config = dict(
    n_layer=13,
    d_model=128,
    n_head=2,
    n_kv_head=2,
    head_dim=64,
    d_mlp=512,
    vocab_size=4993,
    activation='tanh_gelu',
    norm='layernorm',
    norm_place='pre',
    norm_eps=1e-05,
    positions='rope',
    rope_base=500000.0,
    rope_fraction=0.5,
    qk_norm=False,
    attn_scale=0.125,
    bias='none',
    tie_embeddings=False,
    parallel_block=True,
    init='trunc',
    init_std_qkv=0.0617,
    init_std_o=0.0121,
    init_std_up=0.0617,
    init_std_down=0.0121,
    optimizer='soap_variant',
    lr=0.00838,
    beta1=0.95,
    beta2=0.98,
    weight_decay=0.069,
    lr_head=0.0139,
    grad_clip=1.0,
    warmup_steps=200,
    schedule='cos',
    final_lr_fraction=0.0,
    batch_tokens=65536,
    seq_len=256,
    doc_mask=True,
    train_tokens=227000000,
    steps=3464,
    dataset='wikipedia_en',
)
Each number is 128 + 32 x the weight over its row's rms, rounded and kept within 0 to 255. Layers, rows and columns count from 0. Numbers have three digits each. The size before them is the row's rms in percent of the matrix's.

# layer 10 MLP up, 512x128, rms 0.205, rows 234-340, columns 0-63
101:111155109052096130133165143125103108099107146104143117069120106133096145130114123088099148124109119165166097165159171090111161091116178157138131185056176100180113111073115183129149058107123089
094:112069146162122165106121106130169107114155100154117132174206095038178138119193109114171116115056104187106124153155137133081150159132109127140161120130139116106135125104108116126114095106114167
096:146127092135135157118091098125069110141104141145136175115219075128126185161088152132146138115146111082185138114123106146110145148102129085163081071126080067122151099148134128120176181150107099
100:101153154099129110155115139145151128102136103091109116103129158094177173120137128148147133120090170112150154115091078137093095121119136136148098114110195129160126155104139133061154162170068127
095:128140184069111132111163154070154116141055141090084097113157090110150148104099158142160093169120150148118108189137141139142191100171121153116101139080081108139122206151115067150195117135138195
097:107161093065139132119128119108116088140087130148127139098156138158110148121164169169157085152090123083169149147093200049125098090109189110143122145058137144096129164068174153116104121123089088
092:176099072040143125124114136107179198105107163128130160137102132133123108113145114134071160167168132092124107132147146111141078122078117105188124158108113139108158124086157075117210158124154108
104:186136152158090126120108134110104167152182132123128185097156100195135104102124117203143114096081202136115090088127113075102116184096137141089127075147114097094172139120129184148070150149132093
091:121117126048161065111115124161145120094062142137136128097131109116106153135044096107146124113139126118106095149128134106102097117143183090160153106144163153138181096156114123130032163134054148
097:119146152138086133165103155139107124097161131081213090127122148101120100131166100128077171150120096142179107085116144138055066199121174116169098105163148089126196160078091100141155104118094166
103:150132149082070098186085087111101153064110144124155109099103155113131103098127158060141151109162147115139107131131127097179139147172082093149158134180142180104127123115140194202150131079081131
095:154155133089113083130123098085182174138096155121121128133083093105113145121162099108150158162166132107169234103134173130136081115136127126136116115088145143194186158110109122124146168157114137
101:100128089173146108149107180138193139135072124156166124134102192153140182152171081183112162135138106128065122162175165093152087104135176126127123115121134122147177131140120119160131156121081046
101:178094172101139062114082082061147156154126162089149142190164090083059151111095131150153135176094118117114092118123194163096099121074142117113130080134155109126154083160119143147098125120158103
098:157143133099113135161175143059109078207128155158154116130038112090128116163115128153112163098102140159128115135131162153060157101122089102147047162105105139118125130135140159092096149153135135
105:095176143076126094112122058192093176126085090112115089146172163116134093043103126127108142139144105147179125149173110139187138113168128092133067111107071089089149102173153130133166103134136188
098:151190127143112156147102155108147099156084110069102136153154162103134093158116138161139111101138109082167102114115153110134185063067105117085048132126143200077116123090112082116191158178148130
097:161108147082170086172087105076134112150126148103129089139146181118125147103135121074139125086185176159114148116071118114134125152166230108138147102169058098165139100132122123115089151109134100
107:139158139091156107117156139139104129092111115059124153111151152131177172098169132151129094102156137086117118113142137151084186141157132145161078114078125119089094070163082080129145096085113078
098:122151081138115069198188121102100155149082149148149122148196124098142089116181109136166116070126135125114162146139125129203159091088109151118182188086107102121057165123060137149122159123111185
091:087115178128140142118198139098128167093180110144097057189103110148093121085197091134124091092105063147104109068116084125174179134140110110150041146106155195170110155062067161129103096124148144
106:129154105096123088196147096126109131135097080150104168081128166099146123085127178110156134108139141133123134086148134159167124087138103134089107132213121120099182119126124126126201138120099173
094:140113074114081145128151132154110166128109113111175124119181102084153128175149149127179138122138149154153113163130174132111158152128175136159086048131145101143205068125135144090146224101049103
097:103154196149108146146110129192133066119110154145141136189102141115129064139133145147162152116105089110097094116143135166109150066157160121087140170101128129104201134144152141097117117143080080
086:147107141112166109122085153051145146119098156115060109154147112088088151104122090136120115161086144198189118120166158115140170187143169123131168139115125147145148142137104156120144103108097196
096:112130104130094138145132117056197167204154135087129116125141159072109113075146104104149176165096127129154074124109136102114136140134090170103058137100130105110162114156141107112132122144191115
104:153175172114176079078103097167154160106115154074159089127141130146087176140096126112084146147133132137063147139087096118077055111130162171110144158173162145129148103177078140123161101116149154
097:096106048096146158156065157135123172168116136108163153160159129103109114083119132149155146131105153153133101140129120142068117162082158169125124145105137128133111079106113106107134203047148097
093:121182141121129130042158142129168150105126074166099191089142180094158085063162159159164079106119121165147108054102105152140176096146130123192140136160130186113114115129113137161128101097107117
108:147135071127137141162157154172100144087141146197119163097147114113184113119135136122170108120112151106101104069135134151122155157131119114114073082130157067077151115131107121041122106156094193
093:160199100114163134152106115168104145106144188098140117136106157091118110078141065164169132122104214149183101133164120088124108141093115123131163106149148095142116085146128100135111112068137145
094:180131114117131132155144115083110129122154151164116070101165155085114098147090143112111150111166123122149167168124143117166083112141115142083144110174097139096187158106075101065068132176152069
095:134121130120106116145107129133104141112120086171130142156180189101152136153121169123137174116173124107122115112067188137148139114114100127138146150182144142193206151153090129121136079152101123
099:099118121105122071102082119110134134127049187120166170122138097127168181151137135104153141161111139135167077159153114119145125152152105158117202117179165128115121190120119155051057102095116107
093:107109138056125097157152101143102138115150135126105134117113124121130157164152161173170188053060160134142141128172133122094131199099150113107203092059163166166125102110097114111151139181151118
105:142155127125171108149141094157070141097134089123146160147156096111127161176147127155131100111149156144125170141130112085152148107122170126181158151099172132124104117138105103147126099120125117
099:141094172171152137139082090155107141155094147126135150158162104106158102153125152099080101140162131101136125173230132104081118121176093112137117138143067161083160168108137117129188117183120149
101:153152082107133041137087174094133158062128086172052110120080107078116099116144135128117069143147115154155169092119190084138085171124154127123136089080148201145181136155093163155115155164131186
104:142133112132073142115133090135101174102089154115088125112099138163092091147158167115117133091130123094099092090158136127101100127133135125124139110070135093193156145105151095142126095164181058
101:131098129064148097123125137135111144099128163123135106130167141123050146186164093110121054159160158156104065141155128097059141179117156194128109069121070151119125130104072124133134103120154076
097:056179187132153083146126150178149136130139134123193158108109167108122149116140154108170145118130151165145138115193063092157158131153126180101138131121145151144198137131142118149125161158121149
109:088132109114085141092086188167168161069128194138122159149156127122130069179117122095112172131090093190120153093057083067155097178169141155162150104105090147138182155113130092094146105154107105
101:095118103087133073139107119104166133162168140139106131132102152113111109113131146116136161126106209144116119100152125141080137184191146092160222163114099190094076155105134125096102097084104120
094:125065092114069110098157144195174154156100166096100089191161123155097107097104140078145183141089084162129158151172105146120145147114141112096103091139090167144155157090112146083157147099126145
098:150141105151164107153151126077114129057122127073100131193109156119095113155159177122182147120133121133133097144108133069154186152147138175120114141192142145063162164150111132100098126100114087
099:129086112111163144112121147081117106161147160113109107150071091134128198192138053085153140120129153136127161171120094152117127112152187154154116128101136129127163123156106095140121149077098120
105:118126135099143180147165095117124129194161138113117219102148099125151144100151104108086144116130118162139121093192083138145108166037158145102140153108125123141112141141071141091162199130091122
096:174167124086086135103120109136125173121093119127112134115134153134151087072128136165086150151109119100145191094186088108149153119159154141108181144146155137089133085235143151097195094155109187
102:217127136135166120129091188130141180170161154152105058140098133081148176067146119086143107156110121167123166165128106072167098105098115129131102123065082115142146105117119150087147137045142103
098:119145124153154137131098167136132141107078150149120102146171156119106136165171117043106108158127073132175197084068129066161164119133085192150084102150108125125147203200190147113124116141097084
096:136180141086120182124185134162139114090116122164118134085165085105089126108171110115071099147051143139152108128131168102106169107147202118158148145111127177096115078100050102092098152109096082
098:141175160167104124159160169162118112096064085087111114089101109138155126118125100131115152152142195112139134120166106087193098172146189112153189143091144157170124105144130125095106155117171091
103:104102170095179085184136057110079144143160125080116191099119189103121157075187126139120111142036171141090115107142083094151141130104170157140134138155156143114131140132137122094109152132156046
101:153202167139136124159114105117116113109068133190158111093132146115099112091168115134094159181103167121142144139163175115139095166141089050153204175122084137109132134133103113212137187098074126
094:162098177135104142118096144134106176160088186137113133130169182093103119112123132170101088133118154112120105092118184135083116158095152115095177093149130158090177101114126069106170132154135120
113:146136149090140115139147119118107130131087130125102100134157117085124054144107131120123168138117126121046130138121168151198125180142110217067140082158133101123151152123087105140081163132145139
100:148130143096135110177072118129105095142126076152085137066124048042113152134125123162155121144165135091158141174089108093144129124087189131118130112153101148221122082165121141135142105110095069
093:188109164100098124151087094126105165098094100156104137125084107105158126067092195099113082170150076158204139116141152132094127125096089199148173163145092171099121199178167111120105072103172141
099:152096154124059136154137173140142096170105186193177162101094133161118134091172100150085111139150102165126137080082167144080134105133125124093146073072126180128108086072178135163133104133140126
113:061154137098114122108160156166178157170178129135148160126168084165104094122163084124119099111167083198128063173175131099116121042116145149144131147126183104124155118088138110159096198124112065
100:137153133088155137057138160125173128082077137154105118136114133127081131123149060128090146080126112104142129113090112153145152115115111161110122167150126161078176115142169066200120122165099098
098:129156207160132130176094137144172130134132123142153174104183124101126164108153153121135117135074145141147093148196146165172095081105193153173084064098133174111112164114139126093173147098083182
107:132158096132134144104113176084083114143112148090161112091108068070140123062141060131143148135102164092116179129159139100101105047113110115121151150202126149168110157123125081121130182141158132
092:080147157114134143119166081143102095115150131159147163166099092149182195128125088178098177150101136107083152199132121160137120135170146204107163112141151119168135071089091099079151123157088112
094:158133157152062131122116136100133133145058132192087123112118130086102113150176144107171074101133138166127136094124139110139163118098136119082162127153115160088176185114059095087112131071092131
091:196158096051097104153132116139106136115098127174123104168127108118125087116078126090134147067099117168077129151108085097201159094129131180143124159107130114106172164178070091133140086093119148
093:120070088182105090117053081118095087135039137154100143145123114141155092072139165132139126134183133117139135144122144118150155171126117134152142123144159170170107161132128144096125142116137236
096:127132148077131124162190132092107109146139136154047141149133152070127070151134124113162117137125150212204150079109121146063157189086123129110112132061103124127167086105109127120085172128090120
099:112107149083090111105173119112070167144146132146150165141178144097138055140091166137114214185092099128172107120148126131090094144207137117155095131141105125066129143121135182159186133106075160
095:122084174117095166158163164081182158119146128054169102111109125113115120113167084123168101117121187116143132163157146050102062129150090162078154135151146166135153109120112139063125085081141138
097:066167074124176150106101200103151157105103124143112110098093107142125096113113107118077158153124128159113108098130103155093167137140137129130083137144080213109167118063124132162126110126166123
096:139136173128129101178131082079110138098117157099065158097160107084109155167181089161116153130063160176125097096118119137099068139142180144094130207085127141195120117184122096166151070104091124
092:079119138090136130141126086156153083163131142087208121124141180148167130133154060068158120119143128179137117115105105143135118125090144132119121117162144144178124118112144166110067138192145160
096:163140114129183128141100116146129119143118161110114165122131149131069137062209123119126110146117146104040165134122122095090092114118109180077151157165161148159164172093128126074098140126079123
090:091103178127154147161074175084170113165147130104095157138148142154130127052114179173100105122144165105084117105154107133130126188081178107140149150098120178148165094118039136187149139095098161
099:109149137188171192234114130129107123115152170191116109137195116159160122130204108143150134123037130102113151105180102109157083137100119128109141120157186059152123150085119117134114149096093098
096:119146091120128120122098184104160111121108099149144113142173115087105112152200120212162151178121125133136156179110074142167172134101120135119138154143063140094076098084088094145138166103139126
100:149127099146122151209115140178151152070140141131078122195140161137087128133147085211136111137161105146090090115124089142096135112122065098121195166141108128108130119093099151093122176064147079
090:088162128152137071105081131129041090094137126138104177085221077145102125136162109134108153077059151113112126099128141117133147158062133116145122123143141093115131089070059110140118140085131168
098:109176134145132088108109122168161151186052180119108178133081091153152142129172140170123083130156094163127111158147143089093090113151122186150155130134083126113095078139145122158120165125079210
100:109138093145124111136146181191094126095150142152098085127127160128098175114066143081143156158142135123098122129137144121161124119128095134148162164119093106046097191098092167055095155130155150
100:152229156115128206122099127133099141154146183159190078114099095109113106119145090124117121167123111169112147097119100177136132121101156107109143126150123143118128159191132150110169211167134195
099:118086145126193136117142119113152145166105135133109089139120170095171110096116124102061091099113118158138136144126122172051106172110174124150129137125118137051068125126107131171097099137118143
099:095109111102125122096104133112103141150147178186090136096123131124098140131167111153125179134167102140104117095101127121171124120173125134186111100155187074147135135116105184094123124123178153
107:108110170085110115143120106136153134147088122103165113096146152094151159100141121099143171118183139136050191107078117114131137106173169164132099120192110141099148071126153130126124156090135129
103:102163114135108129168162163134130140181143106095129072116115137124087135125116130094141107143069111106171146163128140135150152148144097195107099144167090116171137201125126177098144215093128085
101:084125093112099092147093170172146132065135136089178132138129087085141138104091101201129126143140098118183114161157129086134195162149223091141175062093119113107154119070152134067153167140145095
099:058104157104065094198158114129166179132154113133174128127131134120158099164191087158156119113058156156132080175151085121132141119129135161139049084097114134192167170112106109105116082175089103
104:131117106110181155216101160089096150102134147148130107124134131116089102154156091129148136155141193194170138115161133115120118138084112088154149113149187141117193173102076121133083114103114187
098:142130104104096107119130087064091129142078149137150146144148087132163121112131159110124124141112144181109147183125073198071097177112112114173145084162176107124139180147086164118127175146104153
100:108075121100186111104108174154151125121160148169121154079127085124126116153136148139139142119102088124100102162116144138069192046113107194102085076063074182149102128113138114134090102168150091
096:142114192150102133115120142126134101098081129146103133122117085087078107145127157081125157132194138144159166114142153154098147142138134148118147134125107094053099171124083107099117131133144102
095:168107086135154112088150076115102080113123161153124135148163149181150144078195192174128084195146144142125159153152105113103128130091123084116073115089117145129114090096071094100147108131177101
107:138151190116202151177061077150140130165164142139116128125129166093084159115093090115126125180110067111079095127125094164106177099173152101115112146086096098109127142118136147057084151151160125
109:156122145046127133110165115118096149176047146100133114086084172142155094064100082143124129167123083138164102119172110179080150143101107164142121123116145130136106127176213075088123139147075123
096:139201157157116139165196141139095113116105132107085092135159133102139158076108138107100189093083105154106130122087202063142150126085116141111080151140076141089156120087112141153106098133050132
109:108122117065109148144110146166116195142134168135135177102083119152131152165129130121125166143151146120122062105101133146081152190109155123131138131183169116104196176198176119087100177130219063
109:115124124075104143133156122135129170100121163155142121115126106078152060100129146131108174138138154086186178114215152087065168187114114084115152102148125157118167123113066151123118140071097138
105:153158131083117132167121139158179120189140097154123149150186124151148109091198164142162124107127174116089119107104145166136090224106124167120108123106110104174170065113086107083116121131115112
085:111133132154157141182101152144134089126134132080073124122164123164140111071134126101166148154135088165174113180105144161140129168100201141071121146103092118108104115148140155102116150223083103
094:141122154124079111126189093098184149124100074130071163174156138097132144118194150088137115078115143164094133109141127155135138098076145139169118137114095097126153112187103118121156082136136131
104:171115142144131077125146108100137114180148162091156154140180131153181126105155144117101112149105124157104115157127135111096124079113101154116093138078100224106116128072196157197183160132120142
094:119155161151157123098089146139151127160125057138145172112183160106167106182165091126088123097108059120106063187136096099162109046123129165166156115159103111104113137151142159134118140138095172
104:134181129148137101157149151094121128154146090158135125114146137114158138093174180119108091130088057085119197166150098129180120126130072107115138185143160086062144148097102112125121099078037101
090:164104144154121085143093163143147200108188160074107141088138137118116090165134106173108086122097127139105155122126141085128152180119145075133092121105087109075159093100093111104086119135043142
099:080178183153124155117135154130166135135150136131118113133208072112174060121122111101094147062158123156168087178120077140155132073133165125155090080158153129118156111124081071153144153160097137
114:139138137122096087152071142099111160150104114188143152178126115098150127100141133162138103181085143109148139100119140147126130135099081066203079079154147136123142134093178153030086166090092165
# layer 10 MLP down (transposed), 512x128, rms 0.223, rows 234-340, columns 0-63
095:163096104150121111136136156112135138082159131145159141061125164117096121109150112191204151114074144134114054100141075126158074159194150112160099102161124139121150133076133129063145103161096141
082:192077120069105088143149136112094164077113171143079126111130117028108088083111145144115191122142152103180159151153125068165124132178201110087148161117135131129168120144174132127150164140122108
088:122128128080179098163147093139094148176114125071126119102101122097128117133120104117108097126122135191097068115155166174183115103141117184228124174153176095130101164167081205084161098125127106
107:121125185151096158185066104064169116103114139089130124141175132198133124123129091182093119157170094173137113090122159120140127125082098096147120102045123120149098160124165134131171106075162103
099:132115079128107182139164144142134141106163119092154103135082143095130134132115153138100177110153177102103157088151078123102124146102157115115162137100098100051070106137154147120200154091093125
100:166102112153111115095139108161068089134144127127088137123171118124080169167112118054083149109179120145137088095112152153180136098157114097090147163156142143172181069114154138094120101133132082
094:175152147188128093043129158133135139062150127113139128081072100153122093136094096086111162095095177157183119105132155110140073146176156128059134146070101072114160112169121145135104124114119156
098:108090069115157160148115120160096134108146156108166124164147117111138143173090177086072098138130139089191122130121144148170079120127070153124195150123141093132165163139161126174153124167139071
094:088121128066134071172207149155173152099167113113162150179162111145074167174139146112143120088183118121148113093189152128129129075095127159092075113114151131149129150125075087096123062133122170
092:172107149101140100154144154122122149132167070158102116114123091106075127155065130114178122094128162106143230171085127104161105162136131090076139107084101165116104167137182169184103122140178139
110:092177134165132123045107141120091114139129118081162128120183122165074127100133099137047143158088151183127145090138137136106119168078134135140130109158089129154108111077178095181164093099073168
098:101064125105142118113178128093080064175139125091103123120133107151039121146117153150201060157096174143114119176159107126169119167125110137106094145128076225134087091140110098158176124116172169
106:162170126105122177133148164182128076117132110125098108102064107129121177094144160084093129111115149136118168114111186091119140131179126145154183178116135113087137117115119134087139147168169149
100:192117121102162126132078122135131162113146123046172067155177166129048125196151162213081148172111147113116074085192130085112125108136126095115157123109135103152113119151095079107102112131143156
081:113154151144192165113082112167100194107126200142090084156170145086084121110182108112145071055141157111106087158133150101172131120137141122143187124108091138122120118122109112186131123120142137
100:093147067150186104111128123199135190141132126130046102131092106145123069164079136139100111083135130141154139100085093111132112092141073203102094116088131128179169136135092117116126143153143130
101:091163122114140109125210166148129130148106130155101122165112156159104131043119138106098158128153151204128097162086142127140110110149150114147101112124159113124101079095121184168135132118127092
108:104142066060105135114155154107140185127155096126143138107073131101152151169046150125125103099119155116110124114165096124172103140098121145149117136158141088132141129096142115135114180128173159
107:102169131107109063110163135104159083167182159131127123119084202148177099096087116119103108111174161165167139083129153172095157082134139117139063084089088141100145128144078112128162154116078118
100:091121161149149177068145124111114105148113113109202118103100133137099176155097172073103225106118067116145090121109133172120105158139128095096104098110171093175177190122115149133124124166121062
093:126141138148119205127106130091127149108165094171163134092173152114146085186108071171101132167133170091099134142102118118153146116098116103126175120164152130176103138122143130146138121131166068
111:055150148116142144167077105184126157143189138210115168085140100144145084157181120105165098131145092123141161118116143124139172149138124147110100140141100106068073099148064111126160156122215153
088:118145176174136159129125144099104120106158117129111077160125132067134137096109087134107131141118110053123088110121113070130126113102094128070140173115100115038105141137073144100147087136207110
098:192102175144098146122098099123146090099129166138111187140101073140120123164136097155158185152092100166139147110122068135104064123109064139151126098118207125104131155158097115134124087166098184
086:100049127159118122130147202201192141124137154159090121119052076112154173140156195133150185120125107062121102097106150107097073106134067125149118134156149109126128204072077111128118108107115124
103:118100106148162131183082150120176079159110094139108130110136098136068140153113101184112190097143130144165114134101133127118200124128114151109060160094131176132149170072133109132165089167095149
099:112198175122144091159087083160108127080147166137165127083145111105139169114163123171103165144113118098112147137126113126160139121153130166130166068121141129074145152134146112087111064147127170
093:157079183131124111099124067156168083149136175157091115115126082165117129137123130251118137149122111060191162159147120100158121138162139158177117090145152121143099120115174128128149085139107148
097:079137189173110114145102133079151073130147106155097075127123131163150196135082072099081092127117167083159139134133121121126118130063116117105129129112101037117094087090082123108093087160157138
103:121106153132098123127111133124166091148164116112118115152114162132149137157144132155162144124183146182159128091197045108110149155150114144127114114159150135099126182093135104143084122068133141
092:087166126135105175089139131107092102088128184141126157096129144122142117122133122151134213126125060090068140123074101157156156141091159138154129170133146116110077085113162153146136149117115123
102:173169093072122130177116155114105067111154106112113097144174147173144109137149150148140115120157129179106116098220112116112163187111131086072179164076187108193093082131167136216137142122085168
089:106148073081165112149117087104068112065096187130180165136142151074131183161135075191137049115112081132116171132110073157083052153142071103087121111110120093111154153161083113179094124144147097
108:074140120115126186133108150127064076101119073115102097106109104111176100160137080116142102111114128104144093116140107127108207127082164107051205136126075150078122141167146061165171136146068197
096:133173090119142127144165135116157118129132129098060098147119151087142116162089128093080058156142110086103103127103138162144155095175109176118178123145168131133199159189148188084111122128173091
100:089082108078106134153123136089117088102184189129061126141132129147139186097135125137124155180137098145164134188086117110113092163119113084117127128099101031136139140133139115126150130121097139
099:109099117096120152139183094138060115185124077141110094080140127109135127162127121144148190187103143138163149175055111132107101071125176091202146168100160157141117056128069208130097109125094159
113:131151180127170125162144138204065129159147143073149134085122132150139102123168166140127149136155107145129076145102134159094137121166132105155173099121177131135068110170140146049141105123198136
106:186154110102098082200162150079153126154140117106110170156100099136130125087154154111141131181119113127094176179142145154078142128139110159098170121160139121127069134113036116129162125077164125
099:153139215175144127134153115174146101135085104105132155033081132140114101094144186139181180143127139154144183148148169135191110078131161175060154139143108129136146103114123076097165120145141097
101:149124125106123082129091176110087107149201114114114113131158072066182069153111108151126153106098149154140109108127078038144084139145133063042164119165159143108130123154136088143151130117187116
114:090212119114078131148083039167120133128120118187138106110054166139168154121110156133156157069127085133182172108111155116118163075107184120103142110084173057141131131180154119077171133118118124
096:152101091075145189117076138153154103173136132098086158134132132088158108140156113088127144145093148118167160130173152092119103119061098119150155087127127154184161151150141092149140088131159126
099:178091086169138157129098123195163085173180110140107109090115135145175144164162145103162140149184079144124141129184109139131178136112109155062105163110157146159087138114093178130160131127116158
098:132132117091055175124145132132165146158129155106119118079179109110097128117080073154126114161084132096086099140115099156094118146113128064146122103113132113177140115157129157076171146119185115
098:142129101135151145157184145109091181125132104159100142149099117168153107110104105112099158118104120132127222176149113158191101112147110050159113183150085121118084155082019121100159152103032166
090:098139149179129098119165106137151144167097119113138165105112164110155141182152149141175076141121121176138175176112165145111117106172133106135128118139153166114079110169108156163100192130154145
098:132163109127115164158141088094155100165126172156069155115155108210111192190184126174162161056144102106161094144155138095024166145121130111142113131119168144162114058068117143158119142132164123
102:057156120103139121077086152103138151078104137141122132114127109172119112167186133118068181102148162148117115138130096146085137098117165136099107113090103123246129134102190116151183125118135098
095:130143129135132068133125130114091143156127116115153100117125080145173103072144122157111112090171112127130173120144149100170133111141101070129074164157024149151126170121116111112145045114151109
089:135125152147107132131080145114136121088124097125183115186091203173151118145143145126104166151184115128155157124095141136137130115090013146120093108178100092160150106142164092179169118100154163
095:110133124153168108105060190061147167151112123088132130117107145108105142164061121158137135080135077165148135111151156149177110125087143144140129100099096154157117154111112104162115135107130090
100:128064135163125167093090098128106138076117107109193145107150117122140124213164134116127056144163151127096114143154129141124145141084128129112158126113150192114113117130133124145187095121158170
098:110153134137119102150123164083117145124109073117174117159183108122131137119129084181128125124135122162171141053175103183128150150106169092160093159136147122160156099153114159157145143121168101
088:134133166122097144108139136108122156134091137090098175146162076079122114162103155162172157131096168119122149130157108080129197126174167100171131145159072152146095165106112189094162112104138079
127:126150132170093130126092133132146154109119076105189156082082140179146179081145135092141105164170115098161138082123117135062143092143144058164068185118116156170112092107166165110096157113113099
095:121070162137115123133199127097147139148115146142101150167114151119155071141164208098094146106110125135081102134151129111100127126177068111187124098114203105106068104135133110103069166146156158
099:136141095151124142091079123062153119166187110085105062066092081109134161075077148130181128145113074125114093097088181141116127162163092092202094127128128103140114112136181085132108163128167142
098:129053151150121165138158149134154110135087193090128124179145182147136093191127109106088084119124115163077169134081122082184055218105117108156136154131167116120110203100180140141115104128168146
101:148104122131087086166079102119105129119168176068138126118099140127145119107129120127137156120069127091119131176111142109120118188184109109165159192133093101129100133065146150096121061143077185
098:157172166165064105148102096145151106198135169106142139152115091196132135120167171196104122127095114093121100126087151123045172149153175167182128164052108133130107188145121120113154076113095129
100:157161127129132175161166138105122145139094162067151151107136146136091158149108095097126191059095216160115097112128139157120115135141099202187140133127130134148103074108086096124125140092131115
112:134159145169155121139149123058136113115142138115116119112093164080131103161186111134131084205115095119153102112148089151156160074192162135169139137097083115170166074147120111067134109112080176
094:178157117122132142161181161151139143096150144150161071110135178134091145159134132079146112150171106182147145174106087156114170160090118146168071102128117137086137031072127129127121141126151067
099:162059116145142148133169131139188108161137185097123116160161125103181146093151095147130071103151111090168089105167124089147124131113143132092154082135152153130130144160115180135174092156150146
109:107146152181129139108132140090160167181149097081183131132133113121098163116128179090160098083135058118122108099106200187117164065076167115072082120169104122104114179151161134145155151080151049
090:118151093110144121145101096126171089103128086162093121134137150159211121125098147151059098096111141147130093112228184136140139114168109153111164199090119130176107097060168133099107101067107139
089:130143104159093149140148101115148078155079198094142063113089133118093147134133098184081136137123090118089097152143118110127104137130086080163087099132131140108190128145058097109111100090081140
098:121113134097150082160083079094138133147172113100202143160202115153131158127129045095145127117138077152151173127118112138121129134123156116092157084169119165140118151160108075160145139171110094
111:124080163068084161115103167129163178150169095092120120117131174113108108151118150066142125158129122085086102136198130134146125096142075102159116094196143118113155136120112093160138112129135122
104:144132117098216172134092098093091110101125153161115089137209122135103133089147145110112151111113121124146133161111128205110142114099149121126126198093156146150100112082113132155182122145117128
093:110191188155151185135135110134138146079162122100147143124134150099105128160180192132176141137135176123062128120064134116082096148111099110104111136143151182151153148112124087162174127161157160
100:146135128094159177140137122201137145136068071160119107145118120069127131129136153187139126116152081057126088176084106079137173153141166166115164150120088066162151148155096167099104131122149109
099:081113162158073149135131188136139086100197085065078157103152161080146145153055142097128073085121136157161087163142153124173092128135147128111150143168132085072121136116112150089141160095143123
093:127080113136126141092121155126100108057168129134132113140115156095121144113115112127140106151104132058165189172060118074097156126116123129169089116157098090078121115137138138115081103158137077
103:095106150124128112108117170157120089124137172114096118171191103143156093125110157074178148063079094124118171154090106091157083126172115181145112107153099088153118097149205123111126090141067164
100:114129100100156124099166076135131043135146124127077099111147137130093117182105100094127173043072141081109165077181154143145094100087163139147126102152144084126154183131120162067186096150161166
102:085085211104100126075161127087106134126135139118103105128144090146133168097105089143192088082059133073121158138144127117153182142135183190137175083128204113104167109131171091127126092147146150
097:168114076110102141153136141157176127184111121104132102117135146131161109177132122105186072147154104141085165143102085174097099111217128123181124080125090144121157096161145124097177072104138089
084:167058111096070132127138149127107139060122141114118083146141133126091146117164097162142092060126153115113097152074162092139148081094151146157143153116155134164123109123134146104120124159135104
093:126167167121054152140153111117134128153124143119124138124137127096131097069186127144109141081124160122170142151106136090083111128151122168147128132094124142114114116088155176135127184127119171
095:147105121137159144156158105142113177093102112127125116141171151125114130073177118188116082133071133146169137097167168106163090115080093181082145114107128131087082111154154180137100097085130085
097:108103071147125128110093141113093150151120114076141144131171174072142170162074098118084128153127040109083084114135150061143068116157147161093159092124132064144131203121132113076115125102128137
093:161134165152155151195095171141138161086111111112215110139115082103106120138137118052152078132080164116158164166089167112131134169126116087163175136170124152163161135155132069133111130145095120
109:124063126149140102183120156175130131147128078178141106130109128120100144072073125108131120124168125106130106070162090129139118132163146178105109140112137094112105148119122130131107179126107096
095:117123116111163138098104110223116136136140144114113147113103088180163141161073095114153156197180141191141094099087170130111113136128162087088111148122071088119128085086114066120126107091144178
104:149143097149093151111111114113156160077117108142127123096144166181114114163114107168148137150151106124127173122126133125144124078154146081069137122199127167118161127124093125087125145088142195
100:145108131111152152092148122111184103138170110082136164128159120165173173095059130087157083120099171147146143132122168135146132128183125138154137229092135107091128115093150214158154128125095169
091:174139158131095130059175137172159103176104112099086150152190121090129113143089128140091106152100091102135107135166126141103167108115120142182103123100118088065039087097162130087094163116180095
095:152120142120140134116126118129107148071167144169139139084096130149119156118146181125120129117138096167151071171157075112171173121085141123136136182129151110115095133129183105142122107117143150
096:130113128076135135076076170138178171140085159123177149093147124111163118161124138105058134166133124143104107171103122093154175143065133166155045110133130097116149165140155110133143115071121115
104:107110128145132173134144101118098098103152153160119125129123134130095157135124176149176223089158130123105132079090054116147119151108170112176133088100142115180180088078159102160162115143089102
091:093155119123141174182098154145109116118192139065105152118132133165109115079126154053075105141116150169131183137111133109137123119138119185099099141187131133154107105105111129135158138149145156
102:142099091100103068120116156164075144072081141107084138137166097131176104094146170109114144102121080152141164138118132096137134070112116137157178162110102104149135154158113124158097108106133082
105:145132159119143128087125128151136147173095189076122107165125159139173122111138101103150150143041116146136160121107151127114109148120146126125193171083137071144093117201109131163146088133097115
104:099109112177130097072121123129128080191115130090049146120125177128162172075151152145135093151097182073134110115116150139172165192186144069158157073200171159136169133083144144187124121142101109
100:115093159120118086084100216201083091190151111193121131053106146109107168108087143109063162095116090096134154149089135136144128076112156144130116088171192131094087141118123149120125132126152086
102:157140130103135119090112103067117150122115106086046132112115120071189101110080149170154107189111172120108146117134103112137124161098111136088102116136180091147106126141110106137143084149105116
118:100160173165105112078160100135089108117119161076129083131192125123134073143148136134144130057101103143154157115092168105123119084123131113179075104140126129068125124129112145096162143090091203
085:161141104089131139134133139080111057101135092147152158096131177148126079148157134154105092142145175137130062119174125096091110172131103122131060098116134103086134103102117082095095098158156176
091:122147107157143189108116148092132111123134158105165115079146078119198076147107143119159157175173125124208068126113104125135126114153116174071158115161137112123126123106125157143139135101112103
097:151163138140144135112119175181121127125108167168084114175119137129138152121159091176213119111065081073186138143101191142096164177075137109175133077141132100075081196136096164087096097136159157
108:109114153102151089168108157112113132117169102131146141064101168130139130139085124132129177136190194068111088077149140117149125116138169133060129100121088082092119103121142155109194098106163126
108:155113099164120163118103089070123043138115169152120159098104170130114137134086085179130098150171110076164059165131133117177089145187084144120101149169183072174089112138114135108120117157124103
087:126214170144201207135158154065152122132152105110164140130171115165125095143091123075131110103117108114157141132102104080084123117192137186162190149148169127137143157123163177079132098126186158
102:200111106076119141127160132134155153145086172092087129181095228078130129132159131130175142125117124112157124140154169073113054121137134143120130129081077146202120087123123126119106106132155158
112:114116088144120151128143116114122136148136142101020172137120075141101153183163083150126093123149105128064133129190092137137111168133157108107099160170163151117086176094103109136108152137099153